Weights of a small transformer language model.
Size: 7 heads of 32, MLP 768 SwiGLU, vocabulary 1024, 7.41M parameters.
Each number is 128 + 32 x the weight over its row's rms, rounded and kept within 0 to 255. Layers, rows and columns count from 0. Numbers have three digits each. The size before them is the row's rms in percent of the matrix's.

# layer 6 attention value, 224x224, rms 0.0749, rows 0-113, columns 0-55
099:125116119157115128084106115192114120101111125110068143134089148136094104145127093159105118164136104135110133134128185134116161091095121165103112119076096159083173154145
097:140133104114164157112099141072106132151128129194152105170131191110052138128137157116176199084074156195132127129130152105130178150132116136154125098143136112093127162210
091:113081140112143166099113088084152119118089113100121081129148117090074106132144127138109188110120173177148151124060118129112120133112111079106127116101138114105104097127
097:098146096157125062074105108090100108080142171114174117150139129092154172100103156135152183133091130093133138110152125097106116165178179143091144125125102127163115141101
096:104133131160124075142095134127085149090165145146098155108159108110183172139180124119098114084129133124167111152141113097147136150065173137102105151164062170095156125109
100:127108171152113047152122104078127117123137103122080107133134170108142116148145131088161113136092090197095081073130103147086106105156093163114133131164114169082103151069
095:148172137114162143084101131095109067193144128138109129148144136103167214074159163166136074096096133107117102103123185155186133134095094146120137158139094074191138169090
095:112137113127129139061145138106114151133164127149096097120157093079118142152142126203184102100172133180113118182127100143048125203093140198104098126147115114128081166108
097:157117095123128082175108106119114183101134121163142120156143172105150071106099151133113122131144141128131132088082113094135168148098097070176072076178120081121142168149
090:143157143126133156175142136093189157143101104036162102143081142195124166097101149152071116155113125124175138074174112108131126098123138189127122123124145119179098108098
096:125111103103123166123112061081164123064145149149108114186114147142178177173115093107126137121120139127113171102127117096101111103138083111094155129141115141163115074100
092:142128130158134101179189196045047137104112121191137109144174150141149103116193125179124174143126138194137107114170141120165130093115144177043154127155118146079138097163
099:126122154084152161066096114151149141137058113129152115125114139083142130130164116143110119172148103137113159070119171137204186122161078153117106108067171090117164058125
092:139086070121127132125117125145121125143143131145142120103094097112073108131119129078176113109136083115160195145123101129174174149130139117143141095069132132153144107146
096:144150128154121083200175132147164132130093159177159152160094107152149070056105144119107139123147159150118110140076112131126124154115158075109065122195118157094112127131
096:151114080168128181131144094094123144165082153086138120172046088181157159129135141107144104141176173163123145117146148085179166150147147079142123133080111102147176150118
092:136166128096141173092142110108185146182174112136109099146159122150118159104091098095113126103157129075135163078153133137163152106173162098162162153160149092180155152119
097:137139133089131127101171112093085205145100187159157120177120122109111140125148128210097122102146109189124156127138088114176071109079095154104154073099166124161089061108
105:105114096127127160151132147112082080070127123195058144130144174123116128138141148106131161116129162114108170183134144097198098200086106088119138113187111144079139134160
101:120138158118125167153130101082153138135128079110112125072133153123093110097153143123116141105104113124109084105129171111129142056129128175139121102095084138140152141142
095:158149105123133088097120141108130089142116137120102145097146108170095131141145121182120117213115142153153123097154118156155145140132083109150172127061064148104125134133
093:143128151142150144077135058157134147079120029173207115123164147168114094185184095084129159148158120098130145108183159161164144145084121131114145133121112145035201070104
096:133105124138129115059076140143113096129086114142163139120093121186119111139112130103150150110135156175129134134140134122143136164149206067099147063114067187075080134158
098:120113145176110089105118095187110146165135100083167120131168090116142186163141139100100100222123120137102091149106205080198164153150095199160139151107121131114157160072
090:191149124173132100139092169137159131179148169107084124102133172166144158104153125082112081086119137112113115136124143175118151147093152135131124168197142084174083142155
095:123141118123150188133138115133095134161223149126136075109097093177128115107097117116102119106135149149116133098129038179097154129130137128112132153172126162121059145094
092:110101152129132124095142155125116094152087092112166141108177123165142080092162135139152053128141130169133151114126166088097128137104161129137156155078121140086162132110
093:146148166154121065083146106076058082170184085133150121147132128132141124090096117147128105120125126071125120144128143165156120165116107156081123148137145104124099132126
091:123148144154133162177161119097112133184153162115120129118058128128131182109080120129148159170143055193105170155159096131093071146112111104090100149127111123153124085117
100:092103125112100127137095109158094113125058098087111075148126102136101120124116179166107146178143104153150152168152118153116111151174108084207192119095140090118138154152
097:136115076163166128124136157111160098140122122077137118119213110145128123159192147131131106127116105105145112144150144125092152129125180097140107150107117150129117123143
101:139113135125122143133144127134196169089105086151073141106109107113157141111105121106101139113125151185126122144169094072128125123072150101130104161149150119149073047116
095:111130135100098124095127132164055153117171165114119107121075117087119153121144122106139175136153093137095171132104155167179146127063205132098113109207106215143114120127
094:126070125129155089151152133127102091130136190148153034111079102147087145156112124140083070135171118095114131177137123147122146121125068101090130131105171069150129112126
099:195117105132130159160155137075131089142151157188145150127092117142134139129098107145107125148133091154183137148113135133148127161119122111143106114120129136086089166100
086:154110145079142117157090064142149131129068089112120151124149179114140111119121137153085151186161117122128086069103137127147135114101186181174108108173115120118158129129
098:135126111127111118144129090082105188140107192196167134157157081175129219118165122101119161080141139168115159104120187090132156105145118128147130128136131126132131189231
094:095153142158182115131145133111053129148094161156091169180126111138143168075133103093101125090107169118089034158176122158132144219241140139148157096113094113172118115179
087:133108062093144081094127048123132126116142174083177137144132094095147164138110144086098172037142127118143155080111123080109079115133113110140098118116117137129127084139
095:133113166170138068090147123065107142095114132161160152076175080124160122100100119090091134137082157120154112173149134100080117153184057205100071134167109099113119147099
096:153145178156164097090126185096135174130161075132160159091110111059152182075085114137081117093097168143164168142063103125083159149177120173098177149144114134153117125099
096:153111112123146133186121134092110119118160141055082148064117101202124189105135181158123068096110163122146094150168112162094126114180161077162165157168116147162102126162
103:109103124149142094147157113150098168100100110123066120139052119162131093122105151127165180129160113195178155115162131135181170129107195100139077141151128125104121178153
092:105113123081115135085194079162212178159167085116146120133151123149116119133093167066169119144140134136131146123125098108078152151138157082163121125121052159135088144136
088:143133086158151117073130083101195109101135140096056115164152161151142090184179124134169183119113067071122124143133156191134089099052102142094090135104133133135127149156
095:140171117160098122184121120103138114154133153113115096136117158142138111108151133152170142152124075160112048073141155156113137158090142158181146104133157107138084110085
100:121139079133127128112141122098127116120144122102151088123150137138159119145118103103084083111089151112145150119135168161107181137116147114142153146187112076167062155104
095:071129147150148166176144100084150108073122180136101143109082134162092151110126136179194108156121049157114100093163134078138120110136189167175113172135070161121130199082
091:121159128153138082105158125149139108076087153097208163107094128076124162134113130175109117126131121141083119091094096149133176172128108151111130133094175177165140130057
101:095135143163087092101171142076102115115118120170080153122112143127163184101161132157173092145098138203179149125167090170160155066118155118153122173108091153182124119144
094:138063121118087115165151118150140167143175117111085170105113143133144168117079125148196145100123152173085136133114115130171101085150119135162067092146142129135133135179
093:140129120108128157182143147153125116116108113104136138127097159124084120112102097162179156138098116121136064138106135132126127102146110122128127124155150119136104091129
104:119119149170144134096139103130109136132110112234138138136121135156093041093093140170153088144121140117123118117127146117129087160173157053097153129095126127148099122141
093:055076093146162159156169073136145138146215083115075147133141130132117081124126145139151115142125114124110090144152118178116084121173165140132138110134110134101119159136
095:158160151143166105086151148098116076094172152160174152144158088056127206133108090119152149101154142214140081140143168183192150140097121138143164119127132080149122142152
089:114132172163109108120176202150114129150122112115119191126147148151117095123172144137155062138114128157109116155112151149130147218109127126100130205176133179153165112139
094:111165100154100135154160078155116133134112176083142082109157185131098090124132155158120146138099112149143124070114077118102076088159084099167165079162099135118126114151
090:135106108151158112108152086085155072085186081100147133168080114123110174138131097147137124114141160123084180164124113108115134077096079129087154116117165125123095171121
099:142111133142137125099166189070097113128084108099121117114133143102158158130156090198118132196159130134111091141148123094123134120133097117139112127144170122136108093122
095:110129115127156092102115118134132164115186201111158102102122143117114087158108161134078191107099177116151133115073109073066061144118101179125159111165097147114099162112
087:114161147051081160157089049121127137151143083135120106140093117203138054134144158170160089132165095163110108103171101090153119127091108087140149068134099127154149095131
089:154148084113132122137092105116144128142116144049078124123182138162149166174200152118143080151129090108081126138124122094130160053131029143128141164217129134118149194108
096:084100142124146128198138099112138075135158188109160108098173133150143124123106109168104128134070152087130058163059117110158093158141102167112157100096200079157077115165
091:112149156123141097130153129105173110143098063119171082176171103079082067124171165106114079126149117064135166155086146086105096082114122147147115123157099210116181175119
093:139148153128097074078122086139086133107135069216193181127118066164167208153113099209175110152151153159093158147093110125117096097134166183118110134137099156121073109105
097:125126099133111078123132124149162157153118074139117127089149116059088160146123148117203126105102090109014139154131093122115153109130125099139101085143092197151084156133
102:112147129128106084144119143118167150078082139159137163151178137196127098110146123131141079104125138164169146105163182099178134097142192174101113138157114121120167135099
110:131118129130120138118155115100157131112167177143110163137119128125136175140131131124138161199122191118140126107133137163131153154107158143130108133117164104127090098130
108:133061166131119225120101120161154104096081160090115096123121146087096111154149106119104096165096152141177128103121147138093157135097121101113190104131165181177187100141
097:098157115141106157126118150165112159113108021170072161137124161136072111109137129080104118161085127148111159120138168109149155126116145147152079141115131129042152145131
113:110168127119135126073146062155108143160059143177136129127180143092108092114097125158115130182097121089141143124151107126193176156140119165193115219181138090093144137105
109:107126108089099072099169126181073151120181146122103128160180094094070055137122111165157054084183166106167112158156165089124136099103128116166126130133111108154147114103
093:107072137169108082102121112112121151102161104148148171087196138171151115138122114153187074096124140160113135127228127082101064128141087151140082059131099122119185110102
100:140122132177113188139103115108140119139195164101095147101086189150068135104126136096160126097168164113133107086178128111111079171073107167150136085114119148115123120152
109:130129166093142100115132146146135121114132075013132168123134138122155150096144104149136134114144147101181136147121147171138117118106105107138103169155100085114228141095
109:102131115105113115138153155149104096129167105132111120104049170087163169100117156094136097131105147110081140110098141093170140149076169055103143173117090151084129068150
105:133122110128134086195162173154138126151169108068077127174106087118126099084157153152076092109051154120149109122120135135218113166178101104134106111121077097177117166123
102:120076152082139072110177143169078147153162211156105117182180114071113169107080114098041217160117141142084092159106089179119113175120140101116176139107137165142097123180
108:136121157120148140108120153159107127116080119110154133082125121175186115130090131174126153172189097148094091131148109129119104176197117133156097059161127146168210170143
107:127109164095127107130115129154114106137162149111148111106125094105147157113063158163077087181037149069109111086124102113145135185139133138137157111117122098148136088129
096:168130084173133138095157102132087146106151164218157145136185157171080087136098108134203134122115093157117082100136117096080114160210092138118085123102116179158159159130
097:153163103132134128143136147138141142157188139171178083101060100163170208148096101125131159119108112188184155106165122116157151107175131131131102112096072101128079173153
092:118128107113122132121084096095132133112034107192162150087142149109154113143139132143168142129154091110030103135106074098095152096136109110130099133118156165144094159128
097:118087093090130132232112120090108088152076079107106127070103185088143162095141138082108095114109183100145098113086138110115103103203122085123123159104115144055143115124
108:111107146145169166102099203135148103141145138131126106122058076061104162165168130097124136188120099151183178166188139164123148111064202105125115095161130090143123128143
108:109163088120159076164190204150117129110137117059075108186085098101119079141144096098108129075096122110109120121138154085117123106181165122155147199121127099069074140107
098:120164117169153173138160171135107122133084068102168192139165167155139107128133145176168116143155118152081150181122098063169169156227103150121102186111142132221191094156
108:087128127105173149132162119091183132154151112132130171133162114118130165148087131091094125135170181129075115154116095103073207142169045176127132145112174189151151055107
100:149122162053119114139143062144138136105120158095137151162166142110089125128086099146140090176158110136118132061134093145110159168150137069117111089037156137125109106126
116:173080085127156082169235136146088164112089112159096147176197115068114173132164159174124109145091116186082118202114158128181129149088147122117141093134147139084095143129
107:164149182121117108182136158080105143109099130121106145120122103200118103074163135174113072113087176121191081042153123151191170105158124173190128240152109080106112146121
111:067154160145119023120087072136122173110145095197123139138145113117128160135166103103130082101082133084111148185123160130103134125093152159138116142146099119181096124099
102:165125158112115127121089142101129108166158164154075097166140109170097148108131124141107119093132142142183137191157129168144120129093131182122144147098119078071092159103
107:129153137094099134144103117146136144155134087103167145124171158100135088137131170108090077108155125111165157177092116133116112091072095165126124144187128105123127109125
111:154135076179154108114056129094134130149187159143074107120064127123128120137136131072143098059099141141136139088121159102063098092061120194122136178120106154108090170082
107:101173189158159123139105140088110157098125150151107144196173105120097101159140116121175142137128114141161062076124078181160144119121139160119127167071194078151170123093
110:104143130113137079095146163118100163176136156165127100190153163162121121153165084222090138088091091120142117188146149159136112074099103059097080184167192171150132136120
103:110104115134132118130145108078137060158141144148115082151167136097096097139105134108160156129144076166126142112076093156060079124188135133143154139146117045133117122092
108:100157148109080108111110099151119128106161074062146105119076117117102134114193089127160084126084123140082058088162113089173112186072116098135161147128080120134119139081
111:117132088107056123082115100137140167096139130174123147154145089121129119147105160121159189147196098086084153091112107129169093119117117164108124102065166127099116117191
104:092119136118154111137183169096073084147150139075128107111143121091151146150182087088077088141153118150101091127133160096050111164101092207138128105182144164096138083041
104:112132093100152156077158085110075170143113062126136137125153110139109141120116171105130132064144160071151109108178105099165156189115124144157075167150124131148154126153
113:146141094127134096143124112173103111136130115123194122105095111137114147072162115111077165135092157182158107124127122156099098045096099132115106079119105098117177151152
112:145129098119122108150134165095150120131153175128157142128091090130122179145140105153103115121145188131120179096084138134140092125123102152145148086094170104162126099091
105:138135104089097144182131143070112133145134141148188134057091137148142121115109130170060069094101148157076124069088135096141110102093082149173133119113101123122135124059
104:114095120132157116115090150128166140160106190161142141084060114133115082113066133143176164062135122118102140116105121106123152148143138137128105076084111144125117169135
111:106104116077133120143142110073133110154050120164104126089160110120115104113128140078154127134112132130090127176122144102102152077093184135144104100085160169142090139156
104:114131151122140146166084086182129120159179019117123119118094122134135129103151144086144189129142110071110088114130139080154147124205112129111121167168129149112144125205
093:123112140140145124131153111130116115153072079128146101093166133128061124130112149067133190106151178142168148068103146142147134167120146148141163118119107162174171146195
116:162083148143154150151149132113163166131195161134147141168154112113139097157176115084137093056139100255093166134129166175100193097124095131111108163153156096129168187099
101:134125142150156150157136098115162119132127139174171125157127103168102093130168130100177162111144117148114138071122112150078116146142108123124169157107123102198116133101
108:130186137090119140148064144197138107126151113097100133162021127103115106107124147123107056135112075112153104154157184106128151119122106109143113158177108143153149143103
101:113140121188134149185123174108130110152059157141081094165110113166150129056087143140128096205144105104104129087138166129092131164144144096133165085118079120146140104112
096:089097153120112136149149123143130093091151119115133137138060094127123109132152125129169158138156068164146088111124198092140107121186175145150147195095132110134148097119